Weights of a small GPT-style language model, trained from scratch on English Wikipedia: LayerNorm before each block, untied embeddings.
Each number is 128 + 24 x the weight over its row's rms, rounded and kept within 0 to 255. Layers, rows and columns count from 0. Numbers have three digits each. The size before them is the row's rms in percent of the matrix's.

# layer 8 MLP up, 640x160, rms 0.0618, rows 205-341, columns 96-127
101:141111134157143123061135175090170112123135101123094138142108111149127125144145121132124134134101
113:104114142159113150107128130141159134124094106126130098109135137115114132095097108151145137116144
100:128127154103102136128117112109133121149140099128129137131077135149108124174127144112145152141100
099:148142132040127091105102099139156132151158141087148139112134123129114109146147150094156145102128
087:123128157165140137083179156103137151127091145171158134124112092096135127118133115124153144128118
098:127139126134128141149160086161144100139104121164162137126167145130146141146103099113135103094126
098:121109142103163138168123105132122152139128144088189136163105174166175144167164115150129116161119
102:119145153108141179138135112132129154107077111089115129140106121139110128119134169150130167090135
101:190154150115134124142113143123121144135123100131112082127123131155118179137124076113120130184115
103:149146139099145111099121128119096135167124156102122109141139104152110090087100139117136187095121
099:112133123125155124133138093142162114102119114135153109147095160153157112136132119096134089141136
106:167121082126117100146145111134093122137157113152103099093123143154130119155173095143155143125135
106:156165133134107152169160112159145093103171097119146173173101112104120132102120110139125169122133
098:113130126055142122102132123109103122146142134144115161133083135124165164106138149130128122077115
103:106164124119117135188124153150142083083122120155104165155139102128154140115140100105141120127134
104:088139127164135123168158170115125081119109120117136120112143136139114126139140140112163125133122
084:106147157125151145157120144141143132131105148160182098143127138083162080120125158119181154149124
097:106162118100107136138161176133142118138110144100119112126119126139134153111098130193120125112132
094:100102162106081135097112133140107156126149136136144121145148104171141139101112148113098120074105
101:120178134117096111158124079144137103123163122111108099116182089092153109110132142130146141106152
090:126070140112097146103094142131122153105135112149142125123135104121083171131175123141110100124137
102:120116146117137145129146126130149109115117082099141131116159161170089092148114105078125085095110
102:083085152112128131133112126099185106111109136168148141120116142095126173135157130151162088165107
096:159110112098132089137175135106136144140153132089128115133171097161091142130132148147115157147133
098:120096119164148143105119144143123077185133134148114120122106151159182156106131126120134099107114
102:091130134118082128091108151113096124127094129136089055156108097132169145146152086065179195121101
100:141115095122110103126135090127131152105087171146130115125119132141111118141069125097101132119143
094:189096145131098133131155113115142121082151152122140113132123164158112126123130163119143126099170
101:155096119135092155116142119145070142094079149119156093116149094136137111141121118168149097125118
095:135094165136105107120148140129130139092056096123112139141114119165132145131094169155106132166150
098:149100139140151141118121133181119129111123138103109125135096136150187106115081149132143104130141
091:132124136079143165055148130123153167161116139112146119132156171116164118141130159101141155144139
100:113126136166108129143167103102142185078123142142176130119137139113148143168134128102115134134130
102:118120101101165095107130148101169134129111123157141136138129120140146087149108115163136122147094
099:099128145132088118117152163128133108122106104136144148141158107159161114083158171127143170099143
098:096156118134118140126156097145116168150142176155155129108155110120149126108148122172089107105105
103:119137125161138136103109096109101105148139093130115143118117104158131120114188126161116153101117
098:101137084107122141102119135147151157151154157095154111105149120118166146149132123109146127138081
098:132148121136158122130142151110077132079116095133151143116098107142129158102120139147100122143140
101:162152099110158080113109128120132108159172144134111108113156117111129119135111141139098141154110
093:137149100147092158109140161158118122147177088119131132132109118106123160089096174127116111120134
096:080152159114142175144146158115169099156139146135122135123101159111158107119129141128142161131102
099:166109162147102171162145143110142141127154123122149135148131142194139135120142149137167103146158
105:125079128103102082096151116110149088110130113139132132140111171117150144090115125128103138096128
095:142096145125171127159106139132152119160106170134137118124158123156164134115053120147106113090135
100:130136162138143118180109136095133137124131138143137139120109128104141132101150156127115162153104
099:113110132173122093119090088122131108147149149144131155129119125173170145154165083106091166101135
098:125165138109151157115147136149128097119136096097142162123126144120142101142102104180066162141126
104:098130118131100185125139124152152143120140102163106127110135143136162137148143116156170146143082
098:126109133128115130093139128114133120114154138159109113068146164127126136147131117118141085183086
100:094136094100116145149171133101155126119161117109056106084076169140088106108085138083162115143126
097:139128152128164119157068100125151151164096125157066110155096153108174093097204118146081128154152
101:134132144126169110123122061171093091152153123089130095154101146146141140156158134133140084137103
089:122102094138143146136165148141121130143134077125132128126133137164086169216158177157116120158124
099:159156087102131174111154146109143123148125161131136156115182186151120156139125125127143173106079
097:120132154120121126097135129135102112140121109128117165161133105136145134143133165130141122135136
104:092090123100134135137097098074124115127114105140136134157128138156158112118138134131149128150164
094:173165123114098134123100083100094124147081146128165114079153085135119156124111147148114138133147
100:130124161119111117141094124172102123137147169106087145108098113134083114129141109125151132061130
093:151125170144124105116162109130181112113110124114119112169147127137120140114084131102151143129173
099:079157113105139069159134129146166161100166137161110138157135100091150125129171126167135108134175
108:142091146115138135159182134120147137136143126142174127118106139090146107150080108090145139177122
090:129157171126141137098126133165134103120119112158097156113099099132120125142087139129119164131112
098:140134129172111148105127138162136140092121159070150195130149078090132125111079088091149145105137
098:177142127141157111172158143115144121134155149114167175134173155141139163147109139130150090137145
102:114144094088135090117133109146121078155113102156089130163112138131117120113081134087092120122140
096:093091127120135131144151144138116097145106142141111160104131151104142125121103115099084157134115
088:125128114127103122191092115100121108121134102128144146143128114123108143110152131131154160109124
111:097148107143125151149112063126157138109114145144163081162140111115098126148157109145150122103071
109:138124114160113121130144145143171136149136145164141140132090144102103163111109126124067125142112
095:109149119118112109127134104135118114152142106118097135090067116101107144156084171124128144093146
100:116172171135156134159110152120142099101095144100162144126117140081147127093150158077179128104116
097:139181116113111123122185135149155128158160087130140170173093130140107157122168163125121176136117
098:132102116090083134146140117122117145126118136123158118109104164101120122141184183125101146139104
096:147125156084100106122146125144126115133145104095138139125144128103111116128160108149093160156103
107:137148164134138146133133128108175151126184123164133151099114134142126142116145125107144164124103
093:135120135134092126181152137121134136137123099082120091154127132122114144157149169137176072108107
092:096155102122107082130155141156115098124107114126118109148151130114156094156147124118127202143106
108:134148134075097092112114114142122122099176160132133157138083122121151130120090136140163166132121
094:129091096143088075176132177099153151133136147140124156136132139149094126141150124163176128124143
107:119146125141165130126100104104102088176160132147124135140118142159098082144137133124143121128110
095:108140087099126173071132157099149112126132126126114105125099169172111095117172112120137133141134
102:103158112108133115134157130111090124151121120131134145154128099166132143141150079129126161172117
102:124157112107154144118104176128130115152134118153146096133169164171115149140128135088184130125092
099:117156129160150145166108164097127138145155162128161146113179149166151137118127111117142133134127
100:156109164105122116152107122139140182161138104094132102121144097132114109130167102126156167062133
108:140180150142126166111122109130132141142170123133112110136134110144164128074118107155114138102112
114:129075162103101145117091158106095132143104103130161103125125111118113136107127134122091100169132
097:174122126113116150105152072122126159128135142117121112120145116139145115085116098126161100149155
097:077152127133115133140138141140180167128154152110115141100135125125166155123142105113125132140114
092:135161154153131110109109108148128096152073127160124099123082149150164086168152101120120132121134
107:124154104152145111089108111169127132135094145120157106144123114164119162139119088146124087117150
097:134125132122150157102137124110125123107104119100090124117152095108124094144116129106124119104122
096:133122141147093153138113140106154139136160155091134071144113100131103087109132134164128110097143
094:142171094173120127105098146128130130123110111205143114151148104168143152134122114144149135144107
099:124127106149114154156131117144123125164166165117152121158139090101157125169082090126171156125168
095:073109143135104088162116172102156115109164131135144132093152145113127140083091086110135146152110
094:104119128106150122099156101087135098103129162143104140124140102103108160134111117109126126115126
110:130084107115095169121149138183160146144118139121070118107153149133093094162118140159118117190134
093:161156146102111128121160167115111151127129117154100132146149127159156141080125141158146165167122
097:130099090139130131103080138074130076139106122099106129152167114083128150075102119148109068119121
093:106136123109126121141122123144140102089143079134087113114122139115124118115117140081096157104139
092:143111083153130136118144121130133142115159134095139087095130137120102132111143117155115155141111
095:143139111155119124116145162119090164123158121115148122110120093137118160152138097132120109113117
102:169158108133164107105122104123144114092137113127123131147120115158160079122138125152153118103107
100:105125138141103122110149147147164130189137115140119118150066126115135128106133123131129082136094
106:146112150113172161121113112146111119138087102153107122117115091120111141079144054129099147135169
103:110147106149102151073130167121125133142188159126123087115120144105144131111168171125113098142108
096:153166070113129084123140114175106140129070063110133125081172095097123165084132137132115137130164
113:076158122108118091140065121106111101119118137135144132148117124136150150126122161092088121121154
093:163099134128127144091104099144127102149200142152183127108073132125138119103126161107122122143164
101:090109089168125143137087098178159135130090098122103110099142129177112145123124116099136145115136
094:119131102132107115148132133125130112165150121110103145152174133120098103126070135104090154130091
094:092140129184109117154173091124101122112137157131147148126097129154112141107113138145130143143125
102:152160141121083111111111117155112099092179150124142110103137115131153103161133134109131150124134
102:121090117117114142134104157155152180129127162089117137109126160117117129112140146125153132090156
091:097100179143167156122134102189127136110090167109133138166152161128090172153151150117134089142147
109:160084113146112118135162152115099144136125092132116159104107142141160125160134169170156122113131
106:097127136103137167109148141134112108126144107137076100096143134132135123128088143132136091100136
095:124151109138125122128160125119106138130125126117137089127139132142114165110148122108148167137104
100:161128140146104122088161127167112138138141124147131085113130135137151127078122112148100106182092
097:128126115131135105143139131160115114155108107113116151149150126113126109118124140124169145159079
109:141138143121145140122099149114146173101137190142085116147144080131141142088117112119131133097126
103:146136117121123105158178115165178152161128156126124105134104139108127137138083117147114184143145
101:123087104157115106120157121097113106146131121096155150134103114170132105101146136113093109129100
097:122136142170110154114101135165140155128125113093134090141109104140095154144161097115120163138165
096:118109118101112128118109123156161134155099088163111157117148110107123129098119159139128110135129
093:118121138158128127142156142122141113138095104122152108173138128143142082072161101111099132145119
096:107112120158124106142132133145111129108159138138142133106124125159135128156136122126111101137114
099:134111102124149155102130151129142156120144145166124115187135107127171137125164148104107121124150
103:155146110144133151140152127112167127167155121116151092132171137102106177126114161124108113141127
095:117128154133140089111110132154183136072126162120122114164098078141103147131103148099148130121103
094:126118121178101135129153137109110106138160082134136113114173134125143117127091142088126133189163
106:131114130146171128127162128164072128145136123132130135092109112103158148107134131144112150129158
093:129098159105144142169102103127155118121155099139139150078141165153109132114091117139114126102151
098:151137130130133164149169132102169116111154082105127172167145104085113131086173165111151120138136
101:141145192117152124154105125116093126149117131117134116130120141151116128107152137158138107109139
# layer 8 MLP down (transposed), 640x160, rms 0.0628, rows 205-341, columns 96-127
096:118123123135132140088155161108118126171135174100119156118122170099115112175110106116152096113103
107:126146103155125092113143129131123126111148123098083107131156181115169129124126126128103151104173
101:116099139120080137098162160118133128095133105124154139131107112143125114126123100098106106134129
100:129123106144155139120138136118120139154132143165115127168096123118155115149118109126131153095087
092:159108111146138120112132120113114196095107099126124124164142118128109104109140115121135077133126
102:131166115145096160178154093119179178158113142099159147140131132166103114129156157132138124122127
094:150132137137108080119111117171104134111114140154163129102124112113102110087142135146093161096149
100:133115101092155132137123126134119142124118123116181134134118129088155152123156110122108170161110
103:166158112128125147166119122162097170097156153138123107115127157112128153121096111135123117113132
099:113132110094176138129150082134124118098134104168175113129128103113118117160123127157109102122168
096:137136150122138117079125146153145129151140123135167115127133115092135153159114087177145143125105
115:152140149112134114109103127125128171134136137190163127121113140186102113130159101111109138082168
102:136107105173129148136149143128081144138155139163126131135128136138161178114095103138149166145097
099:130120120129146107097116124162146129132129106151118141159149078060137093097106155143093124128141
109:142080117139099102111143102094091103148131109108109112068118099129125118121148127111150145124128
110:121163142124115117114135103083123151143145080120097168107163107116089112081115163089131158157116
090:142142107101118108136140115158170107122145117129155109152123147149137167141073109147165141126100
101:133102121133141160084076104138129116128141137128154132125157122123115151114164113087127106166162
090:153112130189138115121112113111143148140107089093131142107124118080145142111162099125112158148145
103:109122123129118126096115114109166135157113127113085121126163101112168160166164094097151138158124
094:103111085115103108134115115143122111143129134148138092120153116150133172133117156128139103113107
103:106149116138078128131159154160132138130122061096126154136155145163105124116108093148125098089154
102:118123105150124144125105108170104123136145113077115150141117130127072143141114141142155099101167
102:145109111139142097117137124127156112137056123146154128148148149125171107128133176107113144106162
100:128150125118135113139105162114144140180127102123121098166094186101099107089143162133144144147142
098:128141152142185137126166106135171168161120117103130142138128146142101117096161118156126125106170
103:137139102083158089108109105115105116158138115146168127131138107111209103174143160071125118135126
096:136141098135127118150104136111123112123130127121123097154130112109136157096096127153060107103113
102:133123139136080121143144112164149097113165126144143093105089102139123126159094170129112156116145
096:167125098149155121120121122148089157076108150115111145139088164133143160153124087110141164118100
101:115121150132121160147155113123134121112091111170116110148133127090096116164102137135117154145100
097:099092119175104101116120149101131104125139114104107121104162146178105111106145156105119121098141
107:119134118094154124116112139124105117141138120118064165135123088147153143148140155148175113122144
094:120116129104152093134147093091107135139132097096141114159170153122144108121112104111115140092104
096:114146074156134102145168125120129123122103167127109123129108119126135161132105117097132084101157
094:150164170144122153137129087114156092106133133107127105124149114119128117125197102153107113168123
099:148117126139119156143127131136152118132170128121158101120159108171106138118171112149082095087118
098:104092130142150105150154109116136092157105112121093124113142125069107164095140098094139117103110
095:141075124132119113089130146132102151138170132123122095158176146123123096161144153127127127147095
106:112129074153132091081140158126139126140147123144144123092194142143119130132108131095148127093156
095:120118128108145128094136123105110121116088095158125166139138127097114135088172114096202109118135
094:103084120092096110071144174118115085084149066152159134118139115150152136137120132140132166139113
099:139141145110096090104157099136106091116113171098185138108148102131156152147172136122095156129173
101:089080116122137136159105155135139116120128153163143095118148145136110109142133099154138095153148
101:073147112152150126161070097140181137089131127096118163125154138137127187158152131090171101134113
096:126113175148111082156100091082123123119124106103165142143119134101174133111117140167153129159129
101:102156155119132120111119130154128130097105101131127144113115104102147123148156139144107135103110
098:113159154098125147106096139131144113134154095114100132166143166117131128141130143111126147084117
094:098174114130159128111121135163100156155091162113133104167170144140083106141169174089140126188167
095:127111126131129115129152112141132145109141174100118133116103111109163145120110158129155072128112
104:117143121087120098155083121153171129147114179127141120170072164138137149127116128151120112079121
104:126111103128121132166105096088118177138121164124146126105165148073127154172129115149147105136137
100:094141124131132154142110173117138109132143150084116101107102134101138117097105154136169138118099
095:126121143154133145104099103125114109161110151152140114118163126121127143116139104150127119145105
098:114115144164097074082106127099104101094130120123127108126140167097107094154124152100103148102164
096:130102104093141096090118173149152099120119149122164185124166137141152150125103095147100108177105
101:159117129172073129149117146116147144099158160109140135131145104143114093144127150096130108146148
099:123131112089120156134107155136152148155085109123145112183146211109145123139137130164114133080100
097:089181154149170136102158103094127148109113130111131144100182117163132132122162136152143137142119
096:151125156154113149113077153120127125099152104143126116132158143143108156181115102104173163143146
100:155143108145135147117126094066162062103118170081151120120143152196127152089094127127122150160127
101:114109158138139156140133106155108119135061112092126131099126161162148134116122158143126096079163
095:108127083114126120147118081149129101123117135152150163103121127092136126100187126120107122136169
100:132138110126154167123151091111128108115103138148147124090138141115111101155163112103100148097150
097:143134091144139157130128147114106133120091075166098121133203080151093172137086161145133148114118
099:119132162155102104108125127156095149117138116120105118118109142136126131145111155116154121121094
099:091109168099149147109115093127114150126144118122119129194150108128073142098137129122096109141130
092:108140131150134098088132119148103121127117135141111183143113098172134122133111131155141143174142
101:112138186141110164134133093123117123135081090136119131110118151127130119130144141107107132115112
096:157121094147118120132090153139125149109139142159105172130109144111096117078143169096135109151193
095:144158119175123133120136180092127156119150086162158135132159122135134140103175132138142107137119
097:118123159132076164152064116132132109116130110126132143142117156102079155137115112120155125193133
100:133161119188119144136165112153113154111127102197141074143120118122132139079115112149093117159130
109:161149132116140094145119171133148111110086158150140116108126106130131147101133116113115093121087
100:163145114110159079122139091116107132119138165100171129105116161121113137123149130124120123190074
106:121132100117118141114127164114088100150115166084160172119131116132129102169132143110086138146143
091:107163139151158154098175117133140122111127154174119154103096134078131120099140123170134148148153
096:115158161123131168120116115130147181140153117114123147119115149132119126106162110140125116162122
103:099110128123157143083094119126132180163135095121140093144123161154121117142138156139153125164121
094:114140149103077120120132116178118100127108079137123152147130141128137105150144131144163141077162
106:149126164161143128132084098147100127121119149127099156133119158152117161152164098113139139106161
102:090167131117137173143111115137079167077121072118095155101100119107186162160116124088125144089108
105:118101108116113121164140104099065133127113155112136142143090157123082142147119093149112166133134
099:133149153119157111145130085140111136158142123115084105132181120139151158133135079172139096139079
099:140157146131138114183138114119120099097169139092142144134155129127104126130120130120160126105156
099:166166117109109120152108108138179128141095134171117164091149115139175139170109095135128165145120
101:132093142089087102117140115161118126150184140174119146118064154119090134152113152138065133117151
106:173113152123085082122125142132130144101127090135159167135121123176140155131144139145082122145123
095:132147122120098125142168112157145099150137035143144128146110097078113156155124208110131157169134
101:127100157115114139148137128147148120133116144104125118132140147122099135156173157116141165117110
096:126136142129114151119121153151114124145128131120108152094156140094135131109138107134131094095120
102:152127165083108151156099113139124139122132137142160157150151134162130104131177093148101124146194
100:133196134154166141132123147121110090135114122108142115128133144143156164098118110107079109131119
096:141134092110136179124102139097151115119115128167117105121128064154128119162115100154159069155126
098:114118135151117155123131151095109109092137087131129136119138160162134086163091120101130159144104
095:098104137105138075130133131088136108137135125109130121094092102175111111153112129161120129151127
095:138126149106125098113157123147121148099098157123072160143159093101110097114114165162136153094116
101:123114116166104117101164154136149131092128136155148139136176158118103108141143110126132157121116
104:109170171089115096159104115133169159100107124137136161152127168114136139088150123181122141090130
098:107090139141125152142182107123120148116118095144121093102124086111126116098134151136125133071164
098:126126127165095123122106165116136130086116097117128089100158175128135113134109152129119149152142
091:133106117126092126114101137139129142101137160138114150150149109091148149116150122164126123096080
090:132096138103113156148149141167135107087116110126084094151119122153121121120119105137149169111152
094:141111122089145142155113141135125112126084147133094147133104122105128118123178117125139132132172
102:117135142127100175133124171151141115143145162118166124142108154140137173149083114087090151159132
096:128115096157155101170146092114124153141117145134126130141092142130088172080111126108122106135143
101:092098141092140131098159109131134154130141113124118114143142124122157158156143171129174094121141
101:140161134091149171128108147077125132132112083120118136163162150152119146123137130126130113117124
104:108152099138123168083130115117126136127108132099116153077116118136136139149106126127107091135095
098:119161142114161118107165163112159118138105128125120135118094092094118100125079129180164110121120
101:163168125124101113112130080175153085122138155071117087102116129148144106098114156119126092145131
098:111110143108142098114097168131111143107130113120123141143153099157149129094130130179171116147140
099:138157114121134127137163120165148101160166135157112114137165139151096185119151127138117122107141
095:072148127121168157121113086081143084112136091116131115158087126118134126078099134146095148155150
102:146139086109172067126086118179100098158128118126131092143157114106161163128156097138130095124122
106:127098152128097104154127151128114160116096104171159145070123114115140129145124148142146107099079
098:116104129083136159128112135134146144160115108124118163137124093108107164132138128128131149128145
107:121129117147147091075155171143113094093075148141132140126147158109107108140179140133134135145111
105:106148118128148114147149125081113157093148125108114117091146171153124159140129159147103167110129
095:148083128118148156091112137124162141159109131104139154144088126144120183141120163130167107143148
100:144131101135162212117113130132147080103094151132109097108127145132125131120124166119139132190158
086:148101109098126152073104103145136174120120144155117074158089067147150146105144104113091111166115
103:125125107160163108115148152134152143122093174135111115158146156116094142184141132079108071119093
100:132164148177114117105174068067121082122145112061119121127126134137098115144139133148155147122149
110:131100124101112134170109113120107080090131101165134116111149155078151142135112077122114139098123
105:129154149126102113084106142128140129080159131157137112111122119088124146169137143094159159100099
099:120128158111124127133118124151131160116118157169166133130150068144110126152118144124126147187135
099:117103103183131154145116123112091097126128128150144144121116113141107154160161141094136157155152
100:153143103182117105116122127127145149141105101142140101110132166158112192108136163128121110163154
099:124152123085134113148082141097126103113110127090148107100120115122099161140128124151112134200113
105:100127133125143124126109123133112141138126107142180108139156186110136104098158110161146114148132
095:132097142135131160102118120125114110143169128082106174142109097173111157105154118176089098123126
091:164114149094109124110131147078131116179143106140092098133137145110161165127107121128111090161172
097:158176124152128167098158136165094131119082108086092151116167163131135145109115125119157111129144
092:108131136145170077135099089130098102142065127127111102111107067141129117100150145099142099100095
100:116146104107119111130112085140097088132119165126130110092142137128102136096146125132164105088094
098:173161140102132096127129112138130112123144099167140128084111122152131140095130152174102148099126
# layer 8 MLP gate, 640x160, rms 0.0637, rows 206-342, columns 96-127
109:121110142136159150139106106119165092097156167162131097119121160112109108127086123134174156148126
102:100083113095137157153109093140112103103161119101176138139122148160135124091168107134121115116104
099:111126110157125132132109150090113135116131160131118095134137134135154135125110131125123126104132
093:124125130120142141123147114136116150118152073103142116157150109133093107139095116139177126121104
096:083142068137168134158149120137138143133129158137151121134111126125099150148127118172149128118144
101:090120142122089098123158110164119110109125122119101129107097066095103119117136167099167088150131
102:117126127136146099162143152137136150084145154061100110105130107185111140150154113139159122126131
106:131057101117124169128126096084118131153153113173115134149096115123087082125112162159137117163166
100:177110157137176084148110150154107109183083132118106119131138121128161085116134171068140168118135
090:153127175127131147129152128111114129088149117130112114138108130133124114165160140165129138126150
110:137098120137113078173142159124108112098105108134075130093114121123120154119128109109180153131112
113:147101075106100119137114148112120157131149127111146128137115120162154082138098134143089131161126
096:098128150138100160156150147128141121089149139153147148136082141141112153136143154166170087128166
108:158116135138105107113114143143138140115111139109131123126149090157161172175084116127120147139101
105:120124127143114162133138112124135141144173142132147122109141119165099101080152138105129085129121
088:135116103135104116135131114107152125119108133078124110122107138132142128143108142098086097185176
100:148151103129127127153074139141069142134137147131124113113122112136149183140142169086099148156119
102:135173114111098147116139119138123107176178152132119131117142121196107130105169123147126097115151
095:152134143137114158167123104108116162090148136066165134159119109132106087115153097128110122129126
092:133154132140102170152170149124101127113110117127121134154107136122120103113099107129126115128105
104:142088117079092133151153131169136150119134110151099149162148100128120113121099195126128142139130
095:156088133134153097152090082139122144107140096120161088141165109115125114102137166107109120115140
096:134166113127120114169144124084095126119113158124174136141133156123152136102128106100165162143103
095:149156137120161145134131115163134142115155110110127146129094115160125103136160153147107119136153
098:164124117121175146112171083084138154149126177096124106090139106145142120140177136093119149132120
101:130161113104134125145136110067125095130128117106127102111136090153103136145142139133089126135131
093:146115181125129125116106102103150148137135153148158171126131141126144163068095116142125090084168
100:095138127091088071141117098150148138109106159116149135135139103155132134116120123143089137150141
094:203104069126102113152145118107123127087097134093111115140122117138129125122147133103063136107113
110:150156167161146148149132106107081110132141137153156112133139115130110116110152129148139174142118
097:141101141166157097163136144120118087100156124111101138094104173141110106136127150086062149107172
105:105134109158120149130158162157152106074132114128098124111154104146130108126116120106143153117137
095:111131186093129108102087127159164163122112133145141150152080123080153083113156109157127180139129
099:131116145157118161085144137133065185162116108156124169126139126136161131165133121131122148136099
104:155152120206141100126163102144110119137143136116133099143139111111139150117081126121122144136131
098:093109132114117116139112160131103123125153118140123089109120120125107092113133121129111135117149
100:129114110142153168100122138098093102120112148089122114124141124170104161151101128132139134152091
095:143124116186102106125159122100079122136146113098097154134098145133112119152087122128168100107163
100:175097154154111140099134097143103127155084111141106153157104114162121138126122144138130108145120
097:053132145089106133117125135103127161172097156170138117119124104103121152105118107141123101113099
101:139129101125149120061150129066135118149125096166127106137127161135129103120155128125167147140120
104:125118152098165111100150116121136170143102149103131115112119157130178093149106145127141122176116
100:137155158109118124162091155126132169151117105066140163119116123114125115100129125151192121157069
102:121113126080086165168124159129140136123096092119081103084125111117131176109188146121136125134105
093:167121127100112147162156128089093162131102126098117120082121104180072155138140169138156124130146
096:136135166102111109149150088120104122160154128124122100095132125127169129126125111148108137132147
100:146087130120143100129167108114106113081134140117140104116151099141122113139073123145148118112144
101:139131110084150144144168138120152162146157118108108162094102139154162128144128132095076164128123
101:142087148162128140103144100111119149112156141126105184122145130119124109129100125092095112129090
103:113124125114086161140122136111106152120127139148125109123150161100151173146109144118134140124152
101:149126125144167142120132142154154108109113136152097122127174099157157117117130123146134107165113
102:175136170123136117118123090156149138128138129116107075116095121160121127112147121123146139104113
101:128130141144053119186167117123145094107128129131151108109150161138181111167176140099168150139120
093:106131157136094141161143109123137103079153155145134133090127074134105148128118128159078087145103
100:162151105151119151127104144142136159134149144103122133131136114173127102122125091128085149134106
099:117153101145105170105093133155114145151113142132136076114114079110099121102164130117180145129101
091:124124176162158111098121147114098071142111177135152157130174123140175137145147095103087101138125
098:117096152127175142163105075145152096101107089113171128131133115113132176132110163117133111161115
100:120155178159166110101132120121127171086123126108142145161118113116137106112181123094123133127077
100:153175156146148133103155164159108173143070149165147140132106110128112126121153138124119144122146
104:123110124184163107123147122121089143187109116150156136145128128111145136128141138159106145167102
095:128127146132134122119131153114091134105111130151141117131152105148125119141087160146114099163095
098:140123118118108148100144122102118143094131173112157152162147120146135103113119106136124154121118
098:138113108129155159151117195125166134108115143172183094093132121179126089122178110120127134102126
099:093115141156165156146156173093102112141108163152126109146115158118176146097120108082115151067163
101:143095106151145140129103115115155118137116132133096142113132142110136115133104141101184165077109
097:129137087161112094125107106140130131066102115105098157076108117118141139132148096145123072080141
097:125119111113141176138168147089101138137163147111117138119158121130161136141105130169098132134125
104:118082143080147078127112132133128105120136146112120086135146136163125114088120153121142158107113
092:116092167137135114113146115162125128099135123107091111131133121158180138118164090113123145136134
099:082100116095120174097132090117097146127085137121123117101102112145113171147133129156097154122094
104:144127121125146114170104118138130128080144116123130156116165090117185107088086081130176177124127
103:133146144111106153153084094130139118151073126096140118116068124158119120140160134144180102130124
104:158107115105101133140120119138108138134140149084109099121121119133153138155127151137102079098101
100:127097102170141112140138081134157119110172148120109103109172126081097161112167090075159161136150
093:156111117146135129139130136115121126157182087135141138138154099146119106127112148089155120117144
094:155138126149111136133138115104142085122162148093164158112106124120161107057183128138146088132112
103:119122118135127124109120140180146164112158119156100105129112118152101066099144136109112119140141
100:067105114135068126115155120123102121107144142154163095100135129130162114155144107172156135077134
105:131142125138128158116109117120113079112128151115123152103191152172122133121124118128133119105118
096:158164145165160146097119096105085118116099123143149132107156110131132128176095163127135186093106
106:115155137124151113145134177102110092110064168148115130130121089137128158114099151164144154117147
103:112142138110152163154111110130161134113093154113105135122102132138137138129145148151133143124071
103:146156109131124114128114110110107114120127117150073105142111156127136101106123100077088121131108
091:094146122139124169134143179108141160108098154131117113131157112153185108145131114121097140113131
102:131096131133169142119159099099112119102141149135122129159145087127145164127129100149148161105159
110:158134130177142143148146078051174136112169107123104095139170147138117095128141147125156140157131
096:126138141136154155164113146113146153085105139128131088102147128106151151121131161163048147117125
095:137153174118197125164160111135109114125109141058159147175116126143153143109127210166180088120130
100:107111099137164161096079109129146143141134124099136104143160108094139157115123117134134097132099
102:156133127133128115123160133160149118105093117109099139151116119124183160182152119147096120132136
103:171148161158163169105134096113126111142118138124134154132145082116145118165143149121108097155116
101:142082157122134099176131124112104123145153117069121143149167129119148127114122156107161137152093
092:135104099115136136127125130137157145079131101195141144129125168156109140125106120122148132173132
104:135148146163094130153128146115103151115128171125136126137129074111104126097101125080132109129129
094:176127112148129140143124080130142159139137126170131099141155145166117122141146076090148094148132
097:151161128155103184139111130112105144105080137146141143154146122147145143114072108126138127136143
105:147093142114128094088151084153111110119122132179108119115143097178141150122112127123078150133124
100:094139128110106109131104124164132152129121114105156125102156114180138113143109133081146105155123
096:119124147094129133114090144127128100116106110097111107160153087099158172097099152144124103109085
096:149139130128149122099127143129122122118135095107141171126123122138118099129133126102096139127140
087:104118106144147114131155152132140106124146113139168132160094140116174130113121094135092101128110
093:144124108150147095106106183091183139092144141130123118108157159128145165104162134142091110129159
104:132132132116133134140119107096189143103144146132104141146116138132144053133147149157154177116109
100:120117156126167137137139121108138119136121140154102145152132089158128165132105119149159107122156
094:134104161174134132121119135081125086108138140107153160088103110103156107102115130145134130131139
099:112143093173132127093128106104164139141164126148121053115141112110169162115142104069083119104122
103:155148121133136097128093147177072101129114097116148115113163075127121117105142141156150132129126
110:087096150125085130113076080099122090139130143131116138130094132165192138151111156117118120124158
098:116136124131164115133148102143107109120124147098108113191120169097118143132134126137145134090104
102:119130145108110125128083100128140151124121136118080104133150124150131174164087158078109121086108
099:120104153116153133180144112129133168160077098126146124121142139127135144144096104129133109128120
095:108160129154048133135146104117105120103140147135117170108137128119144152130064122133131123125112
099:123158117087104115143184125138099099121083126172123151106152114149120123109122132150108143140133
108:107130144112185136162123135107143137097118113110138130125143154156123126143128115141140151135136
090:171128062153077115152140135132120135102112136133108124106128112143140134124099116162137099152140
104:143140125127124134141122152158081092118104140109155111174138114111145140137124100115108137135101
104:149133118134153123114138139124172081112125110116104146159160106166146122110118157131137144104162
095:158159123163158126180188163101088099127105134110136150120199102105102123104114153119119145142139
096:159115122129172133126117116154182116099151143137150135115154163162145115159127173083092175152146
097:168162153142134131152111159109109113120116136117123128115081174113126123121140125121111102126162
105:123094106131144140169141113161126120125082106107132131147136131118093113114148116159148109106100
102:124116179119121134106141133143117104138120166155159033165160111131154125139164159133137141118096
100:122151150127179152145119128112101171156129117137117081120142125149131152093164142152154189094115
096:161142104126099164098126139134158164112143160125134147080108135148089128170114135145089106118122
095:122113075121142119127180121116104147120123162139104086121140097134198124116074118082165164111154
097:114133137104082077135134105158122131117144158101133178120160166156143135175109113106169098099147
097:097122123103131124148136183124065146141115099140146105092182098119143155082121114126125155092099
102:151105151112127176128135111120150119159137128205086170144137158110171154134123129189102159104085
110:101168113154113098154174158109145102109129080127125100133120152100145178131130157142153139114148
093:128069112151084128150159128124106146119154117138128096096125148156148109170148114124106115183090
097:145159167091119097102133103154082127136143131092122149125118090150139119146126176106089139091090
095:128142136135097118107065123164157146088087151180152113180101141116178124146076098134116106095120
094:162115095101155166135139124156169133117120135155196078115136129066148155131139120124147164144140
104:099120137151117124103085119143099130137113124114114168108117156143132104129104146146125134107118
105:126104138178130096181122120124104086101110153136171118111149117174157172137188095107119156133131
102:085139145153108124102127111152107127100126117147165136117128110134166128116140134152159158099153